python train.py --parallel_block=true --init_std_o=0.0 --beta1=0.95 --warmup_steps=0
Each number is 128 + 24 x the weight over its row's rms, rounded and kept within 0 to 255. Layers, rows and columns count from 0. The size above them is the row's rms in percent of the matrix's.

# layer 4 MLP up, 384x96, rms 0.211, rows 152-187, columns 0-95
size [ 96  99 109 105 100  92  83 115 103  94 101 104 112  98 122 126 104 100 119 109 100 104  84  98  90 113  95  78  90  91  95 100  99  98 102 109]
[[108 127 124 106 152 142 161 146  91 126 148 100 149 133  96 122 102 102 141 145 127 133 127 139  72 105 156 122 143 147  98 152 123 108 139 118 112 117 138 120 111 113 112 124 124  86 116 151 114 184 145 107  69  83 150 137  94  93 101  98 178 123 149 156 139 141 148 155 106 136 140 148  97 124 145 162 149  90 147 112 110 118  77 120 153  88 153 159 127 100 129 168 144 127 118 147]
 [140 110 109 121 125 127 120 159 139 135  95 144 107 119 121  83 107 111 150  87 122 125 150 124  88 183 132 157 101 126 137  90  98 134 162 141  85  88  92 175 117 141 107  99 121 135  91 123  98 113 123 114  94 131 157 115 106 127  98 126 133 129 144 147 128 185 157 147 142 146 122 136  77 136 105 134 109 113  97 128 139 116  95 122 155 105  91 115 150 133 169 186 124 128 107 110]
 [118 138 146 138 134 121 151 107 151 103 157 129 162 164 123 132 118 132 111 119 181 115 154 180 118 155  92 121 121 184 134 141 143 181 138 153 147 150 149 142 113 138 178  97 144 161 106  94 157 154 111 134 148 140 144 103 100 127 140 142 126 151 149 156 113 176 126  97 122 175 127 133 128 143 154  98 161 125  92 124 153 131 115 118 166 149 123 133 157 154 104  97  91 148 160 124]
 [178 114 143 115 139 184 101 100 137 136 137 132 140 135 105  87 117 140 113 121 161 148 117 133 121 189 146 140 128 128 158 147 121 141 114 123 148 142 150 160 112 138 113 111 138 113 167 147 127 123 145 179 108 159 120 112 102 177 112 131 175 119  87 109 182 153 104 114  85 166 126 127 126 124 135 140 145 107 119 169 126 191 106 115 114 112 126 151 144 132 167 117 103 126 135 156]
 [130  84 144 136 138 150 150 154 141 128 135 147  96 113 110  91 145 108 107 110 116 152 153  96 159 155 107 123 117 143 118 120 119 114 149 146 147 130 133 139 134 131 147 142 124 108 106 128  94 108 148 160 140 160 145 155 119  79 118 123 120 147 124 124 118  93 149 178  99 146 145 141 107 160 116 113 146  49  83 118 124 200 137 138  95 107 126  85 171 138 118 139 144 115  81 130]
 [ 96 126 141  67 138 116 105 122 106 124 101 122 147 147 139  99  98 137 146 173 124 105 140 135 145 107 139 136 115  98 119 127  94 124 106 150 110 124  96 154 106 123 129 148  84 153 172 149 130 169 112 103 129 137 172 109 149 189 156 136 178 107 144  82 156 102 117 122 133 115 154 153 137  91 149 156 115 113 125 127 167 129 109 143 147  89  90 117 108  90 157 124 150 123 113 136]
 [118  19 116 145 143 120 155 128 132 115 103 114 110 106 120 159  92 162 133 109 142 155 123 139 114 149 135 109 124 114 137 154 160 106  93 104 138 136 158 126 145 135 131 114 140 119 102  84 117  98 111 125 146 157 162 125 123 146 128 139 122 157 132 140 136 144 115 144 137 113 126 164 131 106 129 149 101 151 135 174 115 123 113 115 153 135  73 128 160 105 190  77 130 137 101 111]
 [127  64 124 138 137  97 112 148 143 125 150 169 132 136 126  96 127  90 147 141 147 146 114 182 163 155 159 126 125 113 129 133  99 124 144  96 155 120  96 117 106 140 135 145 153 128 153  81 131  95 154 120 123 105 132 133 126 134 124 127 124 148 122 112 133 139 157 123 132 153 126 117  40 162  96 147 145 144 152  75 138 123 117 127 173 146 108 134  87  95  98 156 134 151 109 150]
 [121 154 115 133 120 118 177 121 134 132 145 126 154 119 112 100 181  88 124 104 101 146 134 116 102 119 134 111 106 120 123 123 180  86 135 103 152  92 124 151  98 129 109 105 124 147 174 131 135  86 107 170 105  89 178 179 117 175 123 118 157 111 128 109 117 139  96 174  90 128 129 116 148 123 105 113 116 134  96 148 110 143 122 104 124 109 118 121 118 132 120 122 150  80 101 169]
 [ 93 117 155 114 113 128 179 117 125  99 101 116 118 109 154 139 105 124 151 146 114  68 107 124 113 118 153 118 107 151 160 119 170  97 145 131 125 161 120 159 134 123 140 114 133 149 138  70 135 143  99 116 127 104 129 110 177 145 118 104 159 132  95 136 150 114 120 143 147 133 137 118 129 127 153 129 158 113 120 134 157 166 120 127 163 198 152 139 162 133 185 150 126 177 117  96]
 [124 137 117 137  76 110 127 163 141 106 133 121  95 111 159 103 101 148 142 164 101 128 140 135 150 132 121 148 180 124 138 141 153 115 103 118 109 131 132  86  90 132 138 101 137  96 154  97 211 173 154 163 106 125 139 180 142 133 111 133 116 104 119 142 138 115 113 143 127 112 121 128 125 116 139 164 124 106 106 121 129 180 150 136 129 143 107  98 103 135 150 154 115 170  80  99]
 [113 136 125 131 118  81 131 123 112 155 158 124 135 117 134 158 133 161 123 104 131 156 166 120 179 168 130 139 128 144 155 130 134 128  93 129 139 136 149 117 112 153 130 109 119 107 105 126 103  86 128 145 125 103 102 182 114  84 123  93  92  72 120 131 120 100 119 139 101 139 152 111 139 142 110 120 165 141 160 175 140 141 103 127 156 168 151 109  63 112 114 133 119 161  73 137]
 [203 104 128 114 163 138 117 180 148 189 111 179 127 123  84 133 153 120 137 138 125 121 163 120 147  73 112 105 113 108 145 133  90 121 116 138 116 106 104 140 146 143 112  58 117 129 129 107 134 155 146 116 135 123 125 162 127 163  94 133 116 128 102 134 124 113 133 132  99 104 129 112 156 146 146 123 137 143 138 134 160 115 144 117 191 120 152 123 101 110 132 161 133 154 135 144]
 [173  96 111 109 156 133 111 182 161 140 108 175 157 127 154 139 118  88 132 142 109 121 152 119 132 119 122 117 133  83 122 114 129 143  86 112 116 160 145 137 160 103 137 142 146 128 164 155 121 114 107 141 121  89 126 157 143 168 149 158 111 124 137 150 112 163 168 175 146 115 103  97 153 109  72 122 127  91 150 148 122 104 162 165 119 121 142  99 124 165 143 122  97 111 147 133]
 [113 117 121 107 176 166 149 150 128 116 107 110  84 155 113 145 142 128 147 154 149  94 115 126 137 125 125 163 112 137 123 110 177 133 140 134  89 139 140 163 114 142 125 129 141 165 151 143 133 125 105 133 115 131 124  74 100 120 104 149 125 148 133  42  64 132 106 155 114  88 109 145 145 145 124 159 119 101 173 157 128 135  92  95 116 114 115 132 100 148 155 159 141 125 128 135]
 [132 155 106 102 114 134 109 119 130 130 120 164 129 165 129 108 109 110 101 151 102 120 166 117 127 105  82 142 125 118 130 130 130 164  99 150 123 107  82 122 133  94 138  57 140 153 133 154 133 107  84 152 139 113 148 153 155 117 133 130 169 151  90 111 122 167  99 154 138  86 108 122 120 113 138  92 153  88 153 114 201 126 120 126 119 127 105 106 170  96 130 142 111 131 117 108]
 [125  83 167 136 124  91 143 156  91 107 109 145 129 155 103 117 110 159 127 152 141 109 125 165 150 136 163 123 108 141 149 109 113 140 132 149 108 152 114 171 114 165  83 123 124 130 106 111 143 130 144 132  72 145 115 147 125 141 160 142 144 138 120 133 112 163 104 134 160 149 127  87 117 144 119 120 155  89 122 146 110 120 195 127 137 169 141 166 125 125 179 117  87 134 134 181]
 [159 149 163 161 116 145  77 167 136 146 177 124  77 118 119 138 148 175 171 114 124 136 159 150 113 161 137 152 126 137 159 133 124 125 169 160 146 118 124 119 132 155 131 149 151 170 163 100 144 108 166 133 119 104 162 114 185 146 131 130 119 113 152 117 115 100 107 135 122 118 145 189 118 139 130 139 158 131 105 138 130 117 118 155 148 150  94 126 120 140 134 130 118 130  91 179]
 [115 125  82 132  64 102 134 124 105 125  92 121 108 139 115 134 113 128 126 122 108 127 107 114  90 122  92 162  91 123 143 101 146  83 188 128  99 145 122 136  73 116 159 133 111 102 154  80 150 139 133 123 125 128 145 131 115  80 139 100 163 119  99 113 127 120 152 138 137 107 158  99 100 116 126  99 124  97 159  98 102 128  84 119 135 101 140 125 137 101 174 145 136 131  92 119]
 [174 125 157 146 123 112 119 167 151 173 167 115  81 120 177 130 155 147 134 142 139 116 158 109 104 138  83 144 162 139 143 118  89 121 142 122 127 116 147 116 104 179 107 133 152 162 129 112 141 162 126 142 110 161 148  95 113 154 147 145 108  92 126  97 129 117 109 156 121 122 135 117 131 146 157 112 149 141 121 119 110 141 136  93 182 110  90 112 166 144 152 131 137  63 121 133]
 [122 131 138 119 113 114 139 186 143 122 141 173  93 146 106 122  76 112 168 143 109 127 131 112 107 119 133 111 161  99 124 128 151 108 154 161 136 122 112 108 168 165 105 125  85 149 154 129 114 129 168 113 144 154 147 120 134  99 114 164 154 168 104 129 147 118 135 135 111 140 131 141 120 114 114 121  79 100 147  62 136 124  90 142 120 146  94 124 152  94 104 130 118  96  70 114]
 [198 133 120 133 119 143  79 128 140 135 107 110 121 154 146 142 121  77  97 106  91 113 152  99 129 115 125 142 116 130 128 102 125 112 138 142  90 129 137 126 163 104 114 121 149 210  83 149 120 138 135 148 131  89 155 126 155 153 152 105 166 150 144 123 151 116 152 133  94  99 170  84 147  65 113 142 141 134 135 120 141 144 155 113 157 109 127 106 117 142 125 116 126 130 131 145]
 [151  96 142 116  82 130 109 127 151 102 153 127 131 152 160 147 146 150 134 146 136 139 137 116 140 114 135 132 126  78 140 128 139 139 102 105  70 157 139 124 101 147 136  89 112 117 164  58 102  99 131 116 133 169 133 134 118  91  89 101 154  94 124 169 132 151 110 166 149 131 111 164  94 146 132 109 140 125 131  87 107 131 158 123  83  99 146 114 135 124 142 147 106 121 115  76]
 [173 140 144 119 152 126  98 114 126 142 134 194 185  99 129 140 114 106 168 121 167 148 136 166 106 114  94 145 142 124 169 141 139 163 161 146 144 118 115 163 103 166 127 135  90 103 127  90 142 176 120  99 170 148 140 146 162 152 117 106 124  84 112 122 177  96 115 132 118 146 136 117 105 165 131 144 138 138 128 146 150 103 122 101 156 142 126 116 130 134 113 130 131 140 135 161]
 [ 95 169 153 154 124 165 140 180 133 131 163 126 137 154 100 135 122 158 137 160 167 119 112 101 104 131 121  92 135 168 138 130 112 130 136 128 125 144 131 139 130 109  98  98 153  98 163 106 112  93  99 107 151 113  85 106 133 138 111 145 118  62  85 115  95 171 128 108 146  84 111 137 122 115 132 105 115 124 138 114 125 125 133 103 189 135 131  90 131 149 114 108  85 107 146 128]
 [121 143 140 171 118 123 129 132 135 121 134 153 105 186 176 129 116 160 151 134 139  96 134  97 111 153 104 121 158 139 140 126 101 157 146 120  86 106 125 122 116 126 182 133 168 137 120  72 133 158 120 113 103 132 138 140 117 113 185  86 130 118 116 133 134 140 133 102 135 137 171 113 138 137  84 132 117 147 143 139 129  95 120 157 140  91 143 112  80  98 100 135 115 137 193 157]
 [111 124 129 172 180 130  82 131 104 123  95 158 104 199 125  92 114 136 133 118 147 110 141 124 169  96 112  69 126 121 136 104 131 119  98 175 123 161 129 167 153 125 132 107 132 148 108 127  80 118 105 101 143 118 102 135  67 110 129  89 141 100 150 124 116 111 126 144 148 128 134 155  95 110 124  98 128 134 121 144  91 118 118 138 125 169 150 116 110 142 130 154 104 115 116 113]
 [129 111 159 145 107 103 115 138 155 166 115 119 139 106 141 135 158 113 100  94 148 126  93 140  99 121 122 117 158  78 102 143  83 157 151 182 105 151 118 106 172 125 103 114  84 129  95 127 112 138 123 100 138 140 127 111  95 100 162  99 143 111 131 124 158 128 141 113 100 123 101 124  72  80 135 120  76 147 104 134  98 120 136 103 111  86 128 124 130 128 126 171 136 166 128 115]
 [151 135 131 137 135 134 100 121 104 122 130  91 131 157 137 123 114 119 136 133 130 149 159 161  67  99 111 130 112 122  69 156 134 141 100 147 102 121 124 117 106 108  84 131 122 122 146 130 158 163 103 119 124 147 168 122 119 112 120 137 127 122 129 119 132 158 137 153  89 147 120 118  48 152 127 126 134 120  68 153 187  92 142 112 178 103 113 124 155 143 173 152 134 117 113 140]
 [163 141 133 116 167 146  93 131 120 113 101 183 105 171 162  95 114  90 160 121 122 126  94 138 105 127  90 102 161 124 124 155 138 131 163 130  85 141 111 146 137 152 105 154  96 123 109 130 168 114 152 172 203 100 127 141 130 194 117 140 146 125 117 110 129 162 101 145 146 138 137 113 143 141 131 108 108  92  94 132 148 117 127 119 121 118 129 106 103 123 129 133 149 121 111 157]
 [ 99 117 149 182 110 123 124 128 102 155 110 104 137 125 126 173 130 150 131 101 150 129 131  93 142 156 137  90 140 155 146 105 105 127 102 134 138  86 153 140 139 120 127 159 109 149 118 115 123  97  96 116 107  99 152 120 148 143 170 149 160 115 162  71 119 109 184 121 146 137 166 128 129 118 133  99 101 124 122 193 135 105 187 159 153 121 133 137 145 160 134 102 124 109 129 158]
 [122 130 122 171 133 151 106 151 132 107 113 104  87 149 126 158 155 107 122 105 144 151 138 110 116 106 149 138 171 108 129 118 126 132 102 136 138 113 107 142 139 171 139 116 122 147 127 131 133 182 125 166 164 163 145 158 147 114 118 123  89  83 184  77  99  83 160 117 123 127 141 112 117 154 103 114 121 104 103 121 162 118 106  99 140 143 125 185 172 121 155 134 153  96 145 113]
 [ 99 106 133 116 155 127 149 119 177 136  97 147  95 121 141 169 140 149 108 136 160  77 113 105 140 164 130 143  95 104 117  79 143  95 131 112 105 129 132 108 137 134 122 131 133 138 102 117 161 145 119 140 122 130 128 131 161 115 131 144 141 125 125  32  44 144 109 104 174 165 127 140 110 135 140 127 110 135 160 104 134 137 123 121 120 155 135 101 130 103 108 137 119 130 116 102]
 [106 145 116 112 116  95 144 130 139 175 104 119 104 116 130 140 144 143 126 114 150 142 112 114 123 107  86 130 140 185 137 110 182 144 174 161 141  80 120 141 154 135 109 141 114 160  95 151 136 116 140 152 130 152 110 140 164 172 154 108 115 100 139 120 155 109 148  78 155 150 137 142 151 125 119 139 113 139 113 118 121 126 150 136 180 158 153 117  70 145  95 121 135  93 167  99]
 [ 82  86 117  95  96 112 131 132 123 144  90 158 121 123 119  88  85 118 129 123 103 161 149 131 114 106 118 122 153 151 123 150 111 171 107 102 123 100 126 161 124  90 144  83 154 146 125  97 119 132 134 155 104 165 135 115 100 138  98 126 127 143 132 150 143 140 132 129 134 148 158 110 112 131 171 156 152 136 167 137 152 141 157 120 100 137 141 122 115 115 152 100  92 159 215 115]
 [ 91 151 113 140 121 136 110 114 109  92  85 108  94 145 145 126 126  84 121  85 150 147 160 123  92 100 128 123 154 128 121 126 154  94 115 130 129 124 139 123 127 119  92  78  83 115 148 144 119 139 131 130 108 151 163 148 118 124 151 100 113 144 165  87 115 120 190 188 137 127 148 105 116 124 122  79 154 150 120 140 170 155 112 110  85  74 103 126 137 134 121 136 130 132 122 137]]
# layer 4 MLP down (transposed), 384x96, rms 0.144, rows 152-187, columns 0-95
size [ 86  96 110  98  99  90  70 104  98 101 106 104 105 107 118 121  95 102 122 116  96 100  87  93  87 119  92  76  82 101  98  98  91 101  87 107]
[[106 120 133 131 130 106 132 109 140 135 141 124 140 108 107 149  92 125 103 170 122  77 138 124 135 194 128 106 113 120 102 149 118 121 163 136 149 116 129  87  84 127 109 199 116 108 105 131 144 155 151 119 134 135 127 148 113 124  83 123 138 135 150 145 136 152 112 101 128 167 159 127 101 132 126 124  83 170 138 146  75 170 133 119 147 118 146 164 169 123 116 136  90  88 159 123]
 [144 128 114  80  89 142 162 108 125 143 216 125 107 110 126 118 160  90 114 143 143 101 140  85 139 107 131 173 152 132 121 143  98 137 135 123  95 135 106 132 114 135  89 139  98 157 182 148 137 176 157 139 127 154 118  92 145 122 127 125 109 118 120 114 138 127 163 119 102 139  99 110 137 157 182 152 126 147  93 126  94 128 117 145 115 141 151 127 131 105 115  98 135  95 114 108]
 [109 124 166  94 120 101 103 107 147 131 138 128 111 166 120 118 113 157 120 153 168 148 142 118 131 139 128 161 121 118 151 178 115 166 160  73 127 122 129 155 151 106 121 139 159 121 157 133 172 146 115  73 164 176 138 133 115 127 113 133 112 119 164 151  84 121 119 117 112 146 137 155  79 117 156 106 145 139 107 144 120 125  89 138 116 126 118 171  94 111 111 114 112 108 189 121]
 [165 146 116 148 147  95 146 137 100 131  91 138 125 124  82 133  89 121 130 123 134 120 184  91 114 112 116  96 142 127 106 125 122 150 181 118 121 119 134 126 133 156 131 162 131 120 149 111  70 147 132 140 111 143 106 104 108 160 144 159 171 129 120  94  82 125 153 101 107 138 125 149 149 127 173 102 107 161 133  63 101 132 122 105 132 118 165 153 114  93 133 102  97 124 100 134]
 [117 111 126 138 125  89 111 103 133 110 111  85 119 127 118 133 117 125 132 131 151 126 173 124  95  98 140 116 162 109 161 112 142 106 124 101 125 131 134 126 123 126 159 182 120 105  99 142 139 142  96 145 128 162 130 144 130 196 157 111  79 125 132 164 130  80 107 143 135 104 147 135 159 105 152  93 102 143 130 104 105 101 175 123 144 101 137 125 163  81 181 105 153 126 160 153]
 [158 132 139 169 146 116 130 127 111 133 134 110 129 139 127 192 113 100  88 117 134 125 121 133 149 114 113 117 153 140 162 121 102 136 186  89 149 105 121 136 128 127 134 138 121 104 116 169 127 112  93 146 115 144  85 127 130 140  97 112 159 146 160 148 123 132 114  60 119 178 138 143 111  95 151 122 125 127 143  95 126 131 114 155 141 122  93  82 125 135 160  75  89 180 121 143]
 [144 168 148 112 129 158 130 145 139 131 168 147 153 106 109 115 142 151 114 134 124 110 162 104 154  88 125 155 136 110 140 192 147 117 147 129 131 123  88 128 202 161 128 112  99 103 135 145 108 140 109 107 103 114 123 134 174 134 141 106  99 158 132 148 102 127 127  82 104 142 141 140 145  91 100 136 151 128 135 115 113 156 138  83 168 142 151  75 133 149 132 143 171 117 105 142]
 [147 130 166 151 177 143 149 144  99 111 102 130 140 109 101  87 180 136 105 132 130 169 170 111 110 130  92 107 142 123 120 131 139 135 108 123 128  83 129 144 128 108 139  75 116 134 122 113 120  98 132 109 139 124 113 124 125  86 129  81  94 137 126 121 127 122 112  87 160 120 129 140 105 109 116 137 122 157  96 140 117 164 190 126 113 126 112 149 121  95 120 164 143 184 184 141]
 [159 142 152 121 118 165 117 104 106 141 122 164 124 160 161 133  97 145 127 138 124 149 130 149  99 128 142 160 153 111 142 127 179 158  93 113 133  89 122 118 118 119 139  73 104 114 125 115 122  43 143 108 156 130 142 147 113 102 117 192 160 162 116 132 123 165  78 108 154 133 119 120 138 140 136 112 121 156 128 111 134 148 156  96 126 122  96 102 101  97 155 140 140 128 147 109]
 [125  92 165 152 127 163 137 112 116 116 137  88 111 112 121 108 137 118 132 126 146 148 174 126 118 149 127 123 162  86 164 167 125 119 143 137 116 112 108 166 130 127 153 135  85 132 141 127 186  93 171 167 131 142 140 168 142 143 106 109 148 148 143 116 149 120  76 125  94 101 118 129 142 102 116  83 134 117 118 133 103 113 106 128 128 166  90 154 145 190  78 138 129 109 130 124]
 [ 92 117 109 127 141 111 126 125 139 157 161 140 167 151 123 155 171 110 155  91 158 120  99 116 126 131 149 154 157 132 178  97 126 124 132 136 116  85 149 127 152 125 124 102 141 136 127 149  98 120  69 114 122  50  89 126 145 133 112 132 122 137  96 158 141 110 107 117 122 110  98  87 163 143 130 157 116 125 152 139 112 142 116  76 125 134 116  75 123 120 159 109 154 155 127 103]
 [148  70 141  96 131 166 101 127 140 117 127 132 136 160 120 118 140 154  99 126 108 113  95 158 126  93 131 126 110  97 123 109 144 154 152 101 156 129 107  85 102 128  83 129 109 103 156 142 109 141 136 105 171 111  74 118 148 131 138 140 151 157 136 150 142 154  85 139 143 192 140 131 100 131  84 160 104 129 163  83 156 132 111 113 106 118 132 120 148 125 147 174 156 132 131 140]
 [121  97 128 155 116 161 121 103 101 126 133 133 144 107 142 132 115 126 126  93 134 127 169 116 133 143 155 115  99 137 163 123  82 167 103 134 161 136  85 129 116 125 157 156 110 121  95 157 109 129 116 145 107 138 127 103 153 125  81 143 142  81 119 142 108  81 110 122 122 140 134  76 129  69 120 136 154 146 170 156  99 154 159 152 162 129 153 167 100 146 118 107 149 162 138  88]
 [134 152 140 128 116 106 100  88 115  93  72 161 127 112 133 124 132 124 111 156 162 142 105 126 148  99 126 166  92 136 117 140 117 115 144 102 122 113 124 136 171 112 153 153  83 137 149 135 121 187 134 117 113 115 125 116 135 119  71 151 133 159 144 113 123 164 158  94 175 116  92  98 140 129  96 144 108 127 166 118 142 126 142 158 127 109 196 126 174 136 141 136 124  98 112 125]
 [137 144 113 139 161 166 114 156 128  95 117 136 126 145 127 149 128 152  97  82 127 142 145 135 129 121 143 103  74 136 125 146  93 158 131  96 121 129 157  90 117 151 153 130 152 135 144  94 152  92 118 161 137 114  75 117 110 133  80 128 119 138 118 150  98 139 147 116 161  80 109  80 170 129  76  96  83 140 126 137 127 145 133 156 156  97 138 110 154 107 147 109 131  92 128 148]
 [109 109 104 182 114 120 112 111 135 119 124  98 149 133  93 132 151 112 125 146 125 135 129 122 184 115 124 151 125 125  94 151 148 130 163 160 108 136 121  90 150 128 162 138 122 125 126 149 150 112 104 143 157 132 116 140 128 168 150 102 143 145  91 113 117  80 121 156  67  70  89 102 126 108 155 133 104 150 166 130 144 122 163 110 112  70  92 162 132 134 160 143 144 152 139 141]
 [157 132 129 115 130  81 118 121 126 134 113 157 111 140  93  82 150 108 104  90 141 135 101 137 120 103 136 119 163  86 149 159 163 135 167 145 113 116 121  97  99 116 114 135 126 153 151 179  76  95 138 140 109 146 150 109 153 152 155 114 139 104  94 139 109 113 145 100 204 122 129 147 123 155 144 139 127 132 132 155  92 125 111 160 126 135 146 131 122 122 181  97 102 110  94 130]
 [148 124 104  94 100 145 143 103 147 127 147 135  62 142 148 101 153 162 160 111  77 157 118 128 139 117 124 117 155 136 105 110 142 177 132  93 107 139 139 102 139 104 122 135 144 124 142 114 158 102 102 163 101 125 127 116 162 186 136 124 166 143 129 159 119 141 152 176 118 130 122 124 143 152 154 167 129 137 168 180  99 118 119 130 156 124  95 153 137 169 116 128 119 138 115  90]
 [132  93 123 125 131 136  89 145 128 155 140 119 151 115  86 124 109 105 174 133 132 105 152 108  90 139 107 157  97  97 180 148  90 113 115 106 142 153  89  91 133  58 160 125 120  92 151 140 158 168 163 130 117 113 120 159 159 133 178 114 142 143 120 142 146 134 117  96 160 105 131 152 161 134  95 134 127 128 137 145 138 161 137 101 150 134 125 138 120 117 119 132 142 118 185 140]
 [ 85 128 152 115 122 135 116 109  93 119 117 140 155 109 104 104  84 164 146 119 114 139 120 119 107 132 154 170 105 119 134 164 139 169 138 129 126 137 149 119 126 124 107 147 133 123 129 178 170 142 156 151 135  72 112 151 136 107 126 144 162 120  96 163  97 102 130 159 143 132 165 149 160 154 104  72 114 108  95 175  94 128 111 117 141 187 134 133 147 158  98 121 125 135 103 129]
 [131 101 139 149 163 145 141 115  92 159 125 126 142 127 122 163 132 119 144 151 124 140 156 121  77 127 128 142 124 126 129 143 119  95  99  58  95 115 150 144 118 138 127 117 148 101 162 104 113 100 130 144 135  97 179 176 103 174 100 123 115 152 137 145 129 119 125 107 109 115 171  82 160 117 105 132 152 161 137  97  93 130 134  90  98 108 138 107 171 145 129 126 162 140 168 109]
 [107 130 135 153 152 119 122 110 125 139 135 166 147 141 134 102 101 129 129 115 157 137 120 139 119 153  82 127 140 113 155 154 157 164 100 120 142 135 154 124 136 150 112 149 102  66 139  60  97 124 110 144 153 112 139  95 160 100 155 123 152 111 164 132 139  98  97  84 125 130 151 138  90  95 159 160  98 132 142  85 104  94 130 141 118 126  72 158 156  93 126 129 114 129 154 123]
 [ 87 137 151 141 135 143 129 158 112 140 160 121 123 124 172  85 124 101 165 112 155 167 130 102 113 129 121 134 133 129 128  64 130  83  81  90 134  95 130  92 121  95 114 128 185 141 168 149 115 114 126 112 163 120 133 128 170 174 128 151 135 115 115 162 137 108 127 131 143 113 141  89 143 144 146 142  76 136 145 118  91 146 151 115 166 127 141 119 123 139 173 148 131 118 122 118]
 [120 120 159 152 161 124 111 160 133 141  99  95  94 149 143  92 151 122 149 161 125 113 149 122 111 166 102 117 149 146 166 156 160  87 116 125 125 125 140  92 154 104 123 141 128 110 100 131 122 124 104 162  97 172 129 120  95 147 170 115 160 163 154 144 156 130 168 129 152  87 132 109 104 174 100 121 119 130 135 132 187 124 109 148 161 128 133 133 145 123  74 130 151 158 154 131]
 [145 141 151 153 115  96 133 118 118 108 109 155  93 117 133 113 135  96 165 150 122 188 159 120  99  71 145 155 133  76 143 114 161 135 110 116 140 142  97 123 151 159 150 148 106  94 124 120 128 163 147 169 119 107 138 114 126 126 125 124 130 127 133  90 173 117 111 106 145 168  99 132 106 130 118 136 148 101 138 135  63 146  93 131  90 160  93 114 121 178 114 116 131 133 129 151]
 [117 158 154 169 109 150 157 114  94  95 109  86 176 156 132  82 128  59 149 133 169 114 168 132 105 131  97 127 135 125  97 120 121 129  84 126 113  98 168 131 129  87 107 134 101 129 131 104 126 151 109 121 106 126 124 126 154 131 155 115  80 134 136 157 122 118 147 139 126 125 103 130 141 167 150 148 145 145 134 159 148 109 132 181 144 136 124 109 164 145 145 116 116 172 121 100]
 [106 118  63 119 121 116 138 102 123 143  80 115 173 143 122  92 126 134 156 148  94 129 132  99 161 129 141  95 140 124 133 131  88 140 106 135 100 108 130 111 144 115 131 161 154 146 146 150 161 105 138 167 121 152 117 114  78 110 132 103 114  90 112 131 166  86 105 136 151 141 151  83 116 108 130 115 127 117  94 122 153 131 149 140 138  65 121 109 138 114 162 162  93 154 115 163]
 [135 176 123 139 157 130 145 150  80 101 152 152 107  99 140 149 148 132 116 151 167 116 127  95  94 129 106 127 137 125 137 159 121 146 127 142 139 152 110 199 168 112 158 108 137 119  85 111 135 131  94 123 125  79 109 135  99 132  89 127 107 122 128 116 102 105 123 148 143 106  81 141 159 112 159 166 133 142 138 149  92 106 143 128 107 130  99  89 104 155 132 114 157 166 129  86]
 [127 138 109 100 159  71 133 105 106 116  68 130 163 105 146 145 156 113 125 145  87 115 121 121 137 145 156  79 145 128 126 142 120 114 129 176  90 117  91 153 122 114 114 175 153 153 114 115 173 101 115 156 158 133 131 112 157 108 104 172 157 143 133 122 145 144 159 138 101 122 100 131 163 114 103 184 139 132 145 174 161 112 118 152 106 122 102 105 117 138 133 128 117 118 121 144]
 [116 113 114 102 174 141 166 182  83 119 151 117 124 162 112 110  93 140 174 159 111 118 124 101 119  97 107  92 102 110 108 127 115 177 164 110 145 140 145 128 150 123 135 114 125 157 137 124 150 160 125 133 164 153 124 142 126 108 157 143 108 135 141 141 164 126 120 137  59 132  83  99 149 179  92 136 138 115 113 134  88 117 169 163 157 132 106 129 121 132 136 118 137 132 129 110]
 [147 130 123  60 114 133 138 144 178 152 128 121 128 134 133 102 155 120 149  99 161 101 137  67 141 172 161 136 121 164 158 156 143 161  97 107 103 156 108 162 149 119 154 102 148 143 132 112 136 140 137 154 133 134 136 119 111  71 124 118 133 105 128 153  99 124 111  99 141  90 135 140 106 111 147 181 163 108 109 129 101 143 108 135 135 158 121 130 121 168 136 150 111 114  75 133]
 [ 65 142 102 125 143 121 127 134 137 145 138 118 157 140 100 123 107 153 109 140 116 133 157 151 142 119 165  69 127 125 119 177  74 168 140 157 143 169 149 141 144  97 125 171 131  96 140 109 137 135  79 153 128 126 103 139 146  88 154 109 134  93  92 111 118 109 147 158 104 143 103 100  99 135 177 150 105 114  95 153 155 142 126 135 134 146 100 125 143 154 166 129 130 133 120 119]
 [171 154 118 154  95 132 105 154 154 132 154 180 102 142 113 157 115 157 136 129 160 146 109 171 149 111 123 124 133 141 124 136 110 130 127 181 116 116 139 157 132  99 168 129 133 134 166 100 129 128 126 111 122 156 105 149 123 157 135 134 131  91  89 122 144 168 152 105 106 134 172 106 112 127 109  85 118 164  78 142 140 170 163 166 132 143 104 147 155  80 139 158 143 124 126 142]
 [122 133 157 145  62 143 133 125  89 100 113 133 128 127 147 109 120 159 156 118 121 152  91 120 129 149 139  98 127 130 127 123  96  80 134 113 136 179 137  94 151 190 112 124 141 118 147 144 169 102 141 112 124 104 102 140 107 105 110 127  99 157 133 103  99 154 132 125 138  56 140 151 172 134 111 136 155 117 156 109 150 120 143 108 106 155 184 114 125 122 159 119 133  96 125 141]
 [171 148 158 132 121 167  90 144 104 128 163 131 101 123 116 112 116 160  87 135 133 127 112 130 156 124  76 152 100  84 167 108 138  70 150  80 135 130 119 147 124 143 132 159 143 131 172 166 128 114 139 116 142 146 152 141 132 157  86 114  98 131 166 142 121 117 108 133  84 164  94 124  89 141 122 138 109 105 112  85 141  96 117 139 121 131 103 119 139 115 160 135 130  91 115 144]
 [129 117 157 185 148 155 131 144 132 171 148 135 121  85 128 145 184 127 124 134  91 124 109 121 121 108 150 100 116 137 184 147 150 151 100 121 126 118 117 157 107 143 124 134 122 117 129 141 130 131 128 133 119  93 158 148 144  69 116 133 129 140 153  87 195 133 101 113 107  96 141 132 140 102 149 154 123 155  98 141 140 115 118 132 122 117 143 131 146 175 149  92 198 103 132 146]]